Weights of a small transformer language model.
Size: 8 layers, width 512, 6 heads of 128 (3 for keys and values), MLP 2048 GELU, vocabulary 32768.
Architecture: LayerNorm before each block, learned positions, no biases in attention or MLP, tied embeddings.
Training: 928M tokens, 7078 steps.
Each number is 128 + 32 x the weight over its row's rms, rounded and kept within 0 to 255. Layers, rows and columns count from 0. The size above them is the row's rms in percent of the matrix's.

# layer 3 attention output (transposed), 768x512, rms 0.112, rows 35-69,163-197, columns 0-63
size [ 90  92  96  86  88 100  96  85  91  97  88  91  96  93  97  97  98  88  96  89  89  94  87  97  93  96  92 105  96  89  96  96  97  92  89  95  96  88  88  98  96  89  97 102  94  88  92  93  91  89  90  86  95  91  91  94  95  99  88  99  91  93  82  99  85  92  94  95  95  92]
[[132 138 109  82 124 137 129 168 103  71 114  74 140  74 156 205 113 109 158 111 199 173 121 177 149 147 144 189 117 119 124 136 146 184 143 113 126  56 138 126 104 128  97 156 175 182 182 139  93 128 145 127 137 151 105 142 155 106  92 118 106 130 131 152]
 [ 93 140 145 151  95 190 129 143 120 116 192 129 149  95 168 145  92  83 122 123 123  87 105 163 122 158  74 122 118 131 101 176 126 140 127  75 138 141 154 159 100 149 162 162 107 139  83 155 127 117 132 147  76 102  90 173 148  63 109 107 118 108 119 101]
 [108 135 146  85 109 162 138 110 185 100 111 136 167 152 106 140 107 122 184 137 160 178  98 105  85  87  71 114 107 130 137 111 107  68 107 172 137 154 122 142 122 154 116  78 110 173  48 130 138 128 178 221 176 150 107 124 117 145  46 145 154  66 184 125]
 [131 134 125 107 124  56  75 160 141  62  83 140 108  78 148 184  94 157 107 151 145 131 186 153 169 153 171 103 156 142 117 113 150  82  77 131 109 163 104 134 136 125 106 124  74 148 116 176 103 122 154 111 177 139  61 155  85 136 136 108 153 127 130  64]
 [152 115 177 143  80  58 151 119 166 100 114 105 133 170 140  24  76 119 124  80 136 113 127 120 156 133 123  97 116  96 120 132 110  94  79 178  43 101  69  79 127 100  60 158 137 148  98 143 101  74 149 111 145  44 145 128 148 127 197 116 119 125 104 121]
 [123  93 153 136 133  95 173 189 127 100 118  98 127 174 144  59 129 128 123  87  77 157 146 137 106  51  95 107 123 161 142 120  89 157  82 147 144 113 121  94 200 145  97 153 186  93  97 117 123 155  68 166  77 128 144  81 114 124 197 115  96 103 153 152]
 [166 125 131 133 147 130 166  81 147 156  47 129 177  95  97 121  57 104 133 123 110 135 157  98 103 165 162 154 172 147 147 111  94 112 177 112 158 122 108 117 152 127 161 200 109 118 192 158 167 126 145 149  99 160 103 145 153 137 100 167 135  83 105 104]
 [ 96  77 149 150 157 201 142 120 148 101 168 151  94 119 121 114 132 139 125  75  60 104 110 159  79 139 130  82 153 104  95 135 212  89 129 136 168 100 156 138 159 127  58 117 142 201 107 128  86 132 164  81 108 111 163 102 169 148  87 230 150 125 100 144]
 [113 110 133 146 140 103 175 103 118 129 106 145 110 167  99  95 116 118  79 102 109 125 143  86 125 156  98 107 125 116 110 103  99 102  99  80  85 136  80 119 174  98 113 112 159 152  60 185 123 170 130  62 179 120 180  99 118 157 138 134 166 138 191 159]
 [106 159 182 182  91 139 149 147 109 151 117 116 138  43 133 133 104 138 128 134 145  94 100 131 116 145 120 149 153  87 147  96  82 107 125 140 136 128  69 112 127 122 160 123 138 135 131 167 119 108 137 131 126 111  92 146  93  94 115 115 111 157 163 119]
 [130 103 173 176 102 164 100 159 108 159 154 127 128  89 147 105 128 123  64 160 129 119 114 118  89 156  67 114 113 111  68  85 102 120 141 123 175 178 148 124 163 167 135  73 130 191 170 128 130 128  78 137 119 114 111  46 104 132 124 103 184 141  65 153]
 [155  88 127 133 118 160 143  96 108 153  48 154 117 164 117 103 138 111  78 161  92 141 126 131 172  43 115 108 145 122 127  88 114 109 182 113 127 139  88  96 170 141  92  79 131 139 144 138 111 189 103 145  97 101 173  83 175 137  86 204  79  73 157 162]
 [129 106 103 106 158 162  77 148 134 132 120 158 123  63 121 147  76  94 169 141 169  88  79 123 181 140 109 159  80 141 152 149 167 163 143 123 153 127 104 138  71 104 127 143  68  87 149 206 140  78  87 160 146 136 133 166  98 131 177  73 113  98 134 129]
 [125 120 153 120 158 171 146 149 125 168 135 158 172 139 141 173 127  70  86 154 153 125 164 131 101  89 160 167 121 132 145 137 182 127 130 120 114 134  76  79 186 136 133 116 152 148 108 126 142  65 187 157 138 212 144 105 149 189 127  73 129 141  95 154]
 [106 140 157 129 112 162 120 125 114 129 123 125 108 145 119 101 136 134 115 133  93 129 148 203 100  92 155  74  95  78 121 122 140 164 146 149 153 102 177 147 141 125 164 146 124 170 159  87 169 127 109 177 149 144 143 104 125  97 143 134 236 118 120 150]
 [159 126 138 109 127 144 120  89 174 134  50  90 148  84 139 193 162 168 110 130 131 128 151  88 145 149  95 186  93 134 162 194  95  96 161  67 153 131 117 133 110 103 142 120  51  77 103 142  83 150 149 125 141 129  62 117 130  94 170 120 132 139  90  67]
 [164 138 175 166 125  90 178 149 139 204  95 114 118 134 109 106 166 134 115 143  95 105  95  71 115 130 145 120 115 111 130 155 106 129 192  80  80 127 128  52 148 126 117 113 191 142 121 122 130  63 146 103 114 154 156 120 196  82 123 182 136 102  95  98]
 [ 98 100 117  96 122  52 143 131 118 143 213 174 151 117 149  99 140 141 163 107 207 143 107 117 147 128 133 154 132 141 127  81 208 148 137 174 128 138 106  64 180 169  75 117  88 132 130  97 153  88 147 115 149 159 115 109  86 171  89 110 168 158  85 128]
 [150 159 133 127 110 136 107 128 131 192 125  97 139  96 147 109 136 110 136 120 116 156 133 165  89 190 170  95  92  52 145 152  81  73 107 102  58  79  64 148 131 119 163 146 124 126 163 121  94 132 117 120 134 188  82 164 118 173 117 118  78 113 112 104]
 [206 122 114 112 157 125 141 142  65 163 111 157 152 108  72 104 145 131  81 130  92  95  83 106 118 169 177 162 145  96 152 152 113 156 120  84 113 134 167 100  89 157  87 177  86 158 151 128  88  91  69 114 155 142  86 158 124 145 148 144  97 120 128 138]
 [142 140 125  99 151  98  96 105 147 163 102 130 126 143  87 129 180 224 124 129 129  95 131 104  94 168 116 178  86 135 102  87 150 189 145 146 118 133 175  99 151 130  96 100  90  63 164  91 130 177 122 144 169 165 153  98 113 148 110 105 178 128 196 188]
 [132 175 127 180 119  99 125 146 104 120  92 172 176 192  81 132 106 115 100 113  88 120 159 152 114 144 125 118 108 101 112  70 147 110 158  77 108 150  93 118 173 132 135 120 103  85 132  92 173 108  86  96 148 156 133 135 107 158 154 107 155 161 124 101]
 [121 125 176 129  97 156 127  87 152 134  86 108 102 133 139 159 116 109 102 162 182 113 111  79 114 154 123 119  41 151 150 118 154 135 178 127 131 185 141 128 155 105 158 115  96 185 155 127 130  98  98 172 155 118  76 177  99 146 115 105  66 120 176  94]
 [ 89 178 107 128  72 114 110 167 143 128 159 135 132 138 115 183 169 117  77 121 159  83 163 103 115 186 139 154 179 112 147 132 118 146 150 149 168 146 166 101  98 115 123  91 128 132 101 123 147  99  76 110 139 121 170 133 111  91 145  71 121 106 131 121]
 [135  97  87 151 125 115 118 175 138 151 138 166 100  96 124 117 145  75 104  45 168 107 167 150 171  90  96 161 109 127 125 112 117 183 117 148 102 130 155 139 175  89 112 120 129  73 149  80 119 111 113 127 126 128  82 165  80 102 169 149 126 131  40 150]
 [104 199  99 158  85 121 148 136 135 100 137 132  85 111 121 145 137 133 147 150 128 113 105  98 151 141 139 132 137 139  77 107 171 100 176 162 168 128  77 130 160  75 195 109 172 104 204 139 153 141 110  79 165 151  74 139 183 177  55 160 120 137 115 114]
 [168 123 152 108 147 105  69 159  99 160 122 169 206  75  81 142 188 124 147 100 139 139 100 133 139 120  68 141  96 140  72 116 136 147 204 160 139 120 116  93 125 144 126 114  55 118 123  67  99 122  98 121  71 136 167  99 146 169 105 155 127  88  95 186]
 [ 79  99 103 142 128 123 196 110  92 131 126  99  97 131 126  67 114  98  89 126 108  84  91 153 123 153 103  59 132 133 131 136 136 104 147 140  75  83 161 128 159  97  77 156 114 134 139 172 154 159 156 128 148 155 130 155 149 184 189 124 125  95 157 193]
 [ 61 149 120 155 101 103 126 142 118 124 189 131 122 107 105  72 112 189  93 139  69  81  99 133 164 102 143 107 123 173 166  92 134 143 127 103 129 117 156  60  77  77  69 105 157 150 121 130  97 137 100 133 177 137  97 137 110 131 151 131 127 138  99  98]
 [106  88 178 127 131 146  75 103  92 161 144 116 143 144  63 167 195 104 144  98 164 142 115 124 125 123  74  80 104  90 123 116 172 119 103 121 154 132 123 166 124  94  68 115 101 135 115 130 134 133 155  66 142  84 108 116 139 154 113 122 119 134 102 134]
 [110 139 135  90 163 151 144 121 109 184 121 113 112 132 171 155 119 150  63 111  93 154 184 149 106  72 138 172  77 141  82 187 136 137 135 125 152 104 134 122 104 128  96 115 152 151 108 172  59 113  76 125 109 147  92 105 107 144 126 132 118 192 180 127]
 [102 131 108 117 139 101 202  93 116 106 141  69 132 144 147 145 145 102 122 111  54 100 116  93  92 186 132 157 175 135 141 114 109 125 132 136 150 116  78  97 137  93 199 147  88 153 111 191 120 137 113 104 132 172  73  82 107 107 129 111 165 153  87 135]
 [148 157 100  91 168 207  88 165 119 111 174 172  97 105 196  88 149 106 136 129  76 106 149 141 173 120 112  83 129 172 113 180 121 124 162  99 162 123  83 146 151 132 122 153 125 151 121  87 144 119 110 110  90 117 121  45 132  93 184 141 134 117 110 140]
 [156 148 103 120  91  75 128 140 134 137 128 134  84 151 125 182  47 132  97 102 142 145 111  57 167 143 111 103 160 158  71  59 105 126  95 161 161 159 137 113 137  96 194  93 119 131 111 145 141  99  74 174 145 157 108 101 186 139 125 129 108 143 186 117]
 [136 147 115 149 175 103 124  98 142  79 157 139  82 113 139 107 183  54 157 190 106 183 147 153 138 116  87 115 177 101  76 192 173 130 151 109 125 107 125 165 180 123  93  88 121 119 136 138 155 116 114  56 101 148 141 106 126 172 153 146 157  97 144  85]
 [127 120 132 214 119  27 140 150 108 180 204 130 203 113 110 103 125  57 133  87 101  82 139 171 104 136  21 136  85 136 126 163 133 123 151 155 115 157 123 176  72 114 118 143  80 150 121 157 114 153 118 156  91 125  95 131  90 132 100 187 125 113 124 108]
 [142  80 129 130 141 126 101 132 127  96 117 114 151 144 114  90 107 180 147  99  69 144 164 132  85  98 143 128 139 140 123 119 107 142 153 143  80 140  67  92 108 187  60  83 152 183  62  59 163  71 101 127 186  69 192 171 114 162 217 134 124 150  93 127]
 [ 99 157  84 103 154 101  82 128 124 126  48 110 112 109 127 123 100 162 135 155 151 140  93 140 165 195 191 161 184  82 137 141 114 130 160 131 150 124  94 187 104  94 149 124  97  92 175 153  79 153  73  51 126 126 163 143 194 110 130 167  70 112  82 126]
 [117  99  90  88 190 135 157 143 137 155 161 162  84 137 125 120 158 134 121 136 105 204 103  90 132  98  96  99 153  89 114 143 110 169 129 227  93 150  83 201 186  91  94 100  87 119  89 147 121 141  89 129 104 188 163 138 126 123 174 149 118 129 159 180]
 [162 189  95  47 180  91 107 118  85 125 125 145 149  98 141 131 186  92 180 101 131 138  85 100 126 129 119 148 144 112 110 154 106 136 206 180 139  90 138 182 157  88 101  76 151 119  97 122 113 162 123 138 126 147 163 136 145 144 140 144 134 119  95 120]
 [188 150  64 134  72  69 150 116 138 133 103 148 111 135 159 128 128 156 144 145 124 214 140  95  87 125 132 118 151 129 112 161 149 169 145 140 166  88 119  98 105 166 164 106 157 130 104 128 160 122 163 143 116 149 114 144 115 121 133 134 150 121 114  98]
 [132 101 114 126  86 126  99  72 110  90 156 131 131 120 123 119 177  99  86 103 116 131  55 121  93 146 122 132 138 122 110  99  89 144  99 156 104 111 123 110 159 135 104 123  53  72  82 116 124 134 123 141 186 135 168 117 104 113 124  55 136 203 138  95]
 [116 192 181 128 147 133 122 150  97 122 147 113 162 169 138 111 191 162 128 151 166 159 126 140 103 140 126 151 156 150 142 151  98 104 103 107  59 134  73 138 121  85 126  82 127 100  99 143 147 131 108 100 169 110 170 174 110 121 130  83  94 197 126 143]
 [147  88 148 102 100  99 178 112 128  55 145 163 199 141 124  78 165 131 146 185 164 141 148 112  83 116 144 152 163 212 177 145  94 122 114  92 127 108 120  90  90 187 142 156 108 112  81 173 124 103  53 146  79 136 114 157  64 123 128 158 147 118 101  80]
 [123 117  58  52 172 150 101  95 144 183  72 130 144 154 105 167  96 175 126  80 122  99 112 123 112 114 156 116 147 107 145 176  94 105 135 125  94 133 165 103 117  71 155 160 123 108 189 136 147 127 124 107 103 126 188 128 104 180 124 177  85 130  87 157]
 [104  72 131 113 162  98  81 131  68 119 181 162  76 131 130 132 208 100 161 122 190 147 124 120 118  80 177 125 100  87 137 151  81 128 117 116 127 207 147 131 140 130 141 111  98 167 131 118 161 179 120 167 178 166 141 106 126 159  65 147 123 147 162 133]
 [ 86 155 161 105 172  90 124 157  91  49 202 135 103 151 141 142 147 166 165 165 136 132 126 162 138 139 150 118 152 148  95 144 138 133 154 119  91 168 107 100 120 139 156 120 122 117 102  94 166 169 124  83 162 136 170 130 125  70 172  65  58 136 172 111]
 [108 140 108 128 141 130 186 147 110 119 184 108 113 181 121 181 131 120 139  68 108 110 121 166 157 104 143 103 165 137  84  91 116 107  96 167  73  91 165 155  87 149 134 178 139 112 173 112 180 165 119 123  99 190  94 170 182 140 136 109 125 119 132 188]
 [128 136 148 100 108 103  88 165 109 159 104 129 157 113 138  84 110 174 183 121  62  95 111 118 136 120 144  77 111 109 117 146 154 145 103 125 123 130 175 142 144 195 152 121 107 109  89  98 156 111 115 150 132 144 111 137 137 107 139 159 187 111 118  81]
 [ 96 115 126 125 153 129 129 119 103 138 106  93 124 116 156 151  90  86 110 115 124 177  87  89 133 220 115  91 173 149  88 201 132 147 165  93  57 138 106 131 150 131 125 124 168 100  89 172 118 131 146 123 185 135 134  71 104 125 150 145 137 191 156 132]
 [146 181 153 130  82 132 121 122 128 101 122 136  88 143 127 146  77 144 178  82 164 169  95 142 124 129 169 166 108 117 103 104 143 108  90 137 133 157  53 150 149 127 121 164 128 177 137 169 148  59  83  97 167 126 161 167  99 113 142 141 184 117 166  95]
 [ 90  96 176 199  70 159 177 135 121 134  95 172 134  98 160 131 162 183 123  87 117 158 132 142  65 127 161 171  82 122 167 162 205 114  73 124 169 116 126 170 150 109 171 147  70 169 132 126 111 160  94 160  74 128 147 152  74 173 127 141 138  66 178 167]
 [ 64 127 142 129 132 101 146  98 102  39 110 146 142 166 136 134 134 153  61 118  68 124 177 101 174 130 122 134 135  99  74 114  80 130 141  78  64 173 119 125 105 144 148  98  63  46 166 136 135 112 100  65 131 156 178 121 103  83 166  78 118 100 120 172]
 [144  73 119 112 152  96 129 132  91 140 130 145  63  92 120 103 144 141 181 130 133  99 144 122 160 105 118 149 110 123 115 115 209 180 100  96 128  91 121  66 124 200  72 126 128 106 126 129 106 134 113 130 133  69 162 155 125 145 162  93 106 142  95 143]
 [ 81 113  82 166  80 188  75 135 140  72 168 129  91 151 103 162 121 115 156 150 147 107 138 202 199  84 129 108 155 191  64 103 179 135 150  97 176 144 108 160 125 138 148 132 180 170 145  91 135  95 178 135 109 118  96 103 123 140 106 122 130 183 136 108]
 [121 146  62 127 173  84 105 117 131 124 112 141 161  94  89 121 102 134 150 110 119  92 148 107 121  36  97 165 107  78 145 135 100 133 174  84  85 130 146 173  60 176 118 121 180 131 132 173 116  88 101  88 115 165 132 153  40 114 121 158 112 105 135 158]
 [115  76 136 117  89 124 158  97  92 108 182 122  99 108 130 187  59 140 144 120 138 142 142 113 151 165 173  57 160 123 128 162 190 109  72 143 176 104 146 145 137  98 124 114 187 161 252 161 206 129 117 147 116 136 137  55 118 150  99  84  76 133 213 198]
 [153 168  95 144 135 159 131 144  98 125 208 153  98 106 136 154 122 158 127  80 160 134 135 131 154 103 111  91 143 122 117 172 102  66  72 196 122 140  76  93  99  58 133 122 135  83 152  85 167 136 109 166 124 124 144 118 109 110 160 114 128 118 105 124]
 [ 98 224  89 152 156 142 158  97 134 148 139  70 144 163 115 140 136 139 116 162 176 178  80 162 172 102 144 134 119 153 104  91  99  77 136 140 102 186  34  98  92 127 107 131 179 130 121 106 106 140 142 162 151  56 105  79 142 183  83 124  96 120 123 125]
 [ 87 172 164  98 147  92 161 146 144  76 180 114 136 129 187  91 147 134  84 174 129 145 167 116 123 171 170  57 192 130 126  69 144 146 140 107 140 116  98 155 110 140 163 156 126 198 116 120 150 140 111 104 135 199 137  91 112 140 132  48 169  70 147 114]
 [121  86  82  95 129 105  95  92 192 155 208 123 169 125 136 129 107 100  59  63 106 105 210 179 113 107 170 114 154  81 143 110 159 140  90 142 155 100 157 179 122 160 122 126 143 137 144 108 110 102 161 131 139 116 123  94 143 103 124  99 101 118 168 133]
 [127 103  73 135 102 101 152  62 169 106 197 132  74 138 160  86 133 123 141 135  94 129 105  59  92 175  98 115 130 137 128 116 138 154 121 151 125 125 105 154 136 171  95 113 202 117 128  73 141  92  99  82  91 193 154 117 116 177 185 150 173 125 129  62]
 [115 160 175 130 116 132 161 114 182 174 153  94  98 107 113 132  94 169 142 150 141 173  68 126 128 141 161 104 112 161 109 240 110 128 101 164 142 128 107  97  71 101 118 150  79 139 134  52 121 106 121  58  92 170 143 162 138 146  98 145 170 129 159  73]
 [171 102 120 118 158 150 125 125 126 127  85 142 174 139 114 136 105  94 173 152 130 132 181 101 135 120 113 112  88  94 152 145 114 117 113 158 106 144 109 140  93 218  91 137 131  96 194 130 117  53 132  94  96  87 115 133 159 160 137 184 103 121 170 134]
 [133 119 130 143 170 100 101 143 174 172 126 122 168 136 142  81 131 180 149 165 128  99 177 144 132 189 144 117 121 130 124 164 139 108  74 138 133  91 163 113 201 131 120 136 186 105  83 123 118 151 137 185  86 136 140  85 123 120 150 140 143  36 154 112]
 [146 141 152 139  86 183 119 145 164 181 171 147 113 120 119 119 120 142 161  88 174 141  85 134 153 130 108 139 146 116 125  82 117 153 143 105 125 145 104  97  38 140 162 138 141 186 111 155 163 122 111 181 163 146 113 184 118 164 109 149 173  87 150 108]
 [108 108 150 116 133  58 161 105 189 142  95 110 148  88 137  69 116 138 127 173 154 107 140 103 149 140  91 120 148  94  76  82 169  92 169 108 126 127 175 129  92 109  78 110 130 138 113 163 119  36 161  57 147 117 159 166  99 109 139 110 110 103 182 137]
 [109 128 130 167 151 140 130 132 119 146 115 125 134 147  82 124 130  99 176 219  59 132  93 175  97 107 162 107 133 123 104 123 129 149 111 134 111 154 159 142 124 101  96 152 111 176 168 151 128 106 159 161 141 101 118 138 101 108 112 119 114 140 134 100]
 [109 131 101 109 191 115 112 201 133 147 134 133 138 145 133  78  87 144 126  85  96  87 160 164 202  63 145 117  93  88 125 139 150 132 182 151 131 146 106 134 132 178 134  75 190 174 153  79 168  55 147  84 102 133 113 158 144 125 129 144 119  83  95  85]
 [ 83 124 161 137 117 166 179 148 135 174 114 139 152 108  96  86  93 139 115  86 196 158  79  79  93 108 173  90 169 179 115 124 132 129 132  78 156 180 227  79 200 197 150 120 119 100 122  97 109 100  81 171 124  74  89 106  96 168 133 188 143  92 110 139]]
# layer 3 attention value, 384x512, rms 0.0924, rows 36-70, columns 0-63
size [112  96  96 103 104 102  99 105 106 101 107 108 100  97 104  98 101  99  99 105 106 103 109 104 104  99 109  99 100  98 106 106 105 103 103]
[[101 136  92 141 145  58  87 170 130 196  62 193 123 195 115 128 182 115 114 103 128 118 108 167 151  96  78 115  96  83 156 166 188 126 130  98 145  84 132 185 136  85 115 104  96 145 207 170  84  86 175  91 146 149 115  92 112  84 163 168  79 115 138 151]
 [151  98 130 114 130 134 146 121  97 131 118 110 117 104 100 108 169 124 104 180  65 159 110 129 118 113 119 137 162 170 117 109 147 103  91 120 107  95 129 115 196 105 132 149 158  82 104 115 150 108  84 155  74 160 121 156 107  89 152 142 136 206 104  90]
 [164 153 108 126  92 179 201 108 168 138 126 128 149 148  87 102 141 170 128 125  50 140  76 142 145 134 126 210  97 125 157 185 122 134 162  82 146 109 156  94  36 114 124  80 168  49 135  77 130 106  99 172 125 134  94 101 101  87  98 158 138 140  53 149]
 [115 168  98 210 122 167 176 123  59 159 112 175 127 128  97 134 162 146  78 129 123 104  60 158 100 146 135 161 117 111 142  90 104 119  43  81 138 138 138 123 132 146 144 121  81  80 148 157 127 183 154  77 129 199 124  90 103 100  58 160 128 128 146  95]
 [111 137 188 154 134 185 103 121  90 152 158  88 146  81 132 151 181 118 115 179 117 111 142 153 136 135 132 119  75 192  96 115 150 111 136 174  90 108 116 134 179 135 125 102 172 157 138 129 110 148 158  99 163 115 131 151 141 169  59 125 148 150 151 151]
 [106 166 121 118 161 128 130 130 143 153 114 184 116 176 146 123 135 153 156 179 186  87 171 118 146  83 157 110 176  98  83 150 154 143 109 142 194 158 145 145 117 138  61 118 130 200 141  63 138 123 124 144 146 135 127  77 178 100 139 174 100  65 131 128]
 [106 156 122 129 117 105  85 180 162 147 128  98 111  83  63 181  81 155  66 123 140 105 134 126 120  57 135 135 137 116 139 109 113 168 118 119  88 181  87 105 140 144 143 165  92 137  85  95  74 148 109 158 136 129 198 137 128 146 123 124 149 113 169 102]
 [112 107 179 158  99 112 120 104  90 146 174 111 134  87 144 198  93 191 116 128 113 144 111 132 142 128 105  97 160 107 103 115 146 128 120 138 136 143 137 137 130 158 161 133  73 112 178  58 104 105 170 177 166 167 140 170 144 103 121  50  93 125  95 108]
 [109  94 137 113 160 148 172 194 144 112 169 146 164 109 159 130  84  74 112 121 105  91 151 182 149 162 154  81 101 148 125  99 157 177 130 127 142 111 130 134 143 143 139  99  65 154 154 104 107  90  97 148 121 146 130 109 140 114 149 174 154  93 114 101]
 [ 87 138 141 111 142 134 178  68 173 161 128 172 138 103 180 201 147 139 142 154 113 117 110 128 165 131 103 118 104  99 118 142 204 134 136 167  69  63 122  93 135 141 161 145  99  91 122 152 159 124 184  94 115  65 117 162 145 108 110 148  80 170 131  67]
 [115 175 142 117  83 114 122  99 151 170 117  84 190 138 134  61 124  72  74 109 190  96 163 138  79 181 129  86 103 127 140 110 135 140 100 154 124 117  82 152 103 160 141 158 138 100 147 133 153  90 146  88 127 145 142 153 110 159 114 124 195 136  83  91]
 [138  96 136  99 135 131 117  74 155 127  87  96 174 149 108 128 114  99  76  88 157 125 120  70 148 116 142 136 125 101 118 116  75 172 173 130 134 166 172 171 136 114 136  86 109 127  94  54 116  83 115 183 152 126 142 123 137 134  29 110 187 128 118 109]
 [151 173 155 170 137 112 194 107 108  91 130 150  42 140  82 159 146 117 134 130 152 163 160 149  96 187 129 191 126  63 105 144 113 127 116 197 132 137 102 131  77  56 127 133 166 136 141 105 115 190 125 112 107 113 164 109 146  89  88 131 148 147 103 144]
 [129 131 158 147 103 156 122 173 110  71 129 135  86 116  93 129  73  94 146 124 116 112 180 118 109 114 137 112 126 139 111 138 148 135 100 121 149 201  84 109 128 121 133 139 158 159 113  94 147 144 191 127 107  81 130 128 102 136 116  92 103 121 154 106]
 [116  70  62 153 151 111 111 103 153 166  94 129 159 168 167  66 171 105  85 156 133  93  60 137 133 171 135  78 151  78 112 163 113 147 186 151 106 123 127 101  94 126 144  89 111  98 130 160 149 155 110 166  86 139 133 125 100 179 158 120 132 154 107 224]
 [101 153 100 103 140 126 119  88 136  54 177 114 156 100 181 132  36  75 194 192 123 107 106 161 164 176  86 129 174 160 132  98  95 162 148  85 114 118 118 162 116 119  94 162  70  77 109 152 151 119 138  77 155 127 112  94 142 130 111 133 102 114 167  98]
 [112 221 146 186 150 159 103 125  90 139 136 109 131 108 125  94 102 114 132 126  87 110 125 108  68 129 128 126  64 142 167 147 146 126  85  84 136  93 144 118 131  84 110  95 168 115 104 164 102 115 180 139 121 106 150  68 115 171  93 128 141 140 117 108]
 [115 128  55 131 129 118 119  95 161 149 102 187 142 129  82 151  40 140  99 153 153 121 148 138 122 128 117  81 183 156 124 116 126 148 187 139 214 220 165 158  98 106 104 138  86 155 134 145 115  70 130 105 142  89 102 122  47 112 154 137 110 113 169 160]
 [139 167 153  81 157 122 134 128 156 186 138 115 125 147 173 121  90 137 126 102 140 141 157  95 123  71  82 141 148 118 177 151 115 177 127 153 126 101 144 105 127 145 156 116 137 150  92 153 136 158 130 205 143 130 176 141  77 125 180 108 120 177 133 115]
 [156 105 125 147 135 138 184 170 118  74  84 129 139 125 133 153  99  70 104 120 159 152 105 179 180 121 123  88 126  53 139 135 138  85 109 107 162 148 113 117  86 115 108 138 112 171 104 141 101  89  67 116 166 107  61 140 170  81 153 107 123 143  98 113]
 [115 123 110 106 102 128 120  94 115 129 172  95 101  61 129 145 191 111 166 112 150  85 124  58  90  92 129  92 115 162 123 172  78 141  80 134 166  92 164 110 121 115 108 148 134 151 104 102  75 138 102 107 139  63 146 144  95 142 120 136 119 182  72 143]
 [ 73  89 173 143 135 127 147  96 160 159 106 126 214 120  76 112 116 114 127 157 130 151  75  90 167 139 153 175 131 107 114 111 130 142 122 106 137  98 188  96  59 117  91 155 141 119  86 132 135 102 140 146 139 108  57 120 163  73 119 147 174 109 121 105]
 [173 121 167 143 184 177  79  67 154 119 104  91 149 145 144 163 106 173 136 101 136 114 147  74 133 117  54 126  78 103 101 128 177 217  77 135 111 136 187 122 186 120  92 123  94 152 110  76  55 155 185 147 180 128 130  96  85 156 118 130 156 104  81 112]
 [157 120 129 182 105 176  49  63  84 177 137  67  88 113 110 175 122 172 105  78 145 112 119 122 111 131 160 122 158  94  92 124 170 119 119 147 140 120 141 137  99  95 126 145 212 138 130 126  98 125 138 201 142 111 109  79 132 117 105  80  87 113 125 105]
 [126  73  82 160 134 139 142 182 107 139  94  97 124 151 105 101 114 103 104 162 109 128  75 133 131 187 156 121 180 105 128 177  59 124 122  94  88  83 130 130 130 158 112 169  90 161 122 135 119 126  91 138  97 137 171 149 120 133 139 131  77 152  95 189]
 [126 135 105 150 104 154 147 177  91 119  83  98 122 121 129  90 106  55 160 115 134 136 174 165 102 121 165 119 112  78 201 110 115  96 120  59 124 119 166 151  64 145 117 112 160 114 119 218 152 119 209 102 122  81  82 168  95  63 113 124 150 130 192 111]
 [151 120 115 115 148 110 108  89 163 170 113 136 126 138 135 182 131 155 110  88 128  85 234 143 105 134 144 201 140 105 112  92 100 149  86  90 160 164 137 165 114 144 114  79 123  92  77 169 162 138 125 168 135 111 105  59  82  96 149 121 139 167  99  36]
 [ 35 140 122  81 113  82  90 213 152 135 186 144 117 100 113  78 135 105 128  57 125 152 144 163 104 139 158 137 121 150 131  74 121 164 153 110 101 102 197 120 185 150 176 102  57 127  97 109 126 158 139 153 120 171 135 120 158 146 116 117 136  93 123 159]
 [151 163 126 158 120 140 178 112  81 118 139 136 109 133 109 130  60 117 109 124 123  81  50 111 129 164 135 187  83 128  65 120 137 146 148 132 125 144  88 107  93 177 156 108  51 129 139 171  97 125 127 120 101 143 127 145 160  97 130 169 107 131 131 112]
 [142 128  83 107 163 118 145 130 155  48 121  93 168 129 141 123 128 127 165 156 203  96 153 132 166 104 170  98  83 105 199 145 138 129  96 128 145 135 146 122 168  71 102 171 132 159 118 135 144 138 146 165 154 151 164 116 128 184  99  84 129 144  87  95]
 [103 100 128 119 118 143 148 152 135  82 158 218 116 176 134 185 130 129 110 131  83 181 123 128 120 126 110 127 164 148 119  96 105 136 132 134 160 153 132 149 120 116  61 105 203  91 142  92 156 121 137 134 146 145 166 116 111 103 168  93  51 120 132 139]
 [ 95 149 169 138 139 108 147 100  69 114 140 107 141 152  94 111 139 185  94  69 111 134 157 114  96 104 100 198 207 146  78  60  91 122 146 119 103 122 151 109 187 151 129 144  92 139 106 159 118 199 151  86  92 148 110 173 106 126 130  39 139 124 114 210]
 [153 177 162 154  65 138  93 141 154 105 158 100 144 144  98 145 189 105 124 170 193 157 142 131 153 126 140 125 118  95 155  73 137 170 151 125 135 115 140 149 183 119 117 130 102  95 142 133  82  84 144 122 138 108 102  70  94 121 156  56 155 145 152 150]
 [139  87 188 133 144 116 125 135  85 135 131 103 162 233 165 109 153 165  68 133 139  97  90 181 105 101 142 146  82 124 141 147 130 174 101 203 166 178  54 161 107 171 116 173 173 118 134 121  77 166 167 134 135 161 129 124 147  90  84  42 143 229 143 136]
 [161  78 112 121 159 121 166 112 115 150 140 165 160  72 125 135 121 117 132  86 138 124 138 179  90  98 175 110 128  98 119 122 105 118 109 107 125 163 130  74  99 105 140 141 116 135 133  84  75 155  78 133 121 133  85 116 152 111 159 164 142 154 139 136]]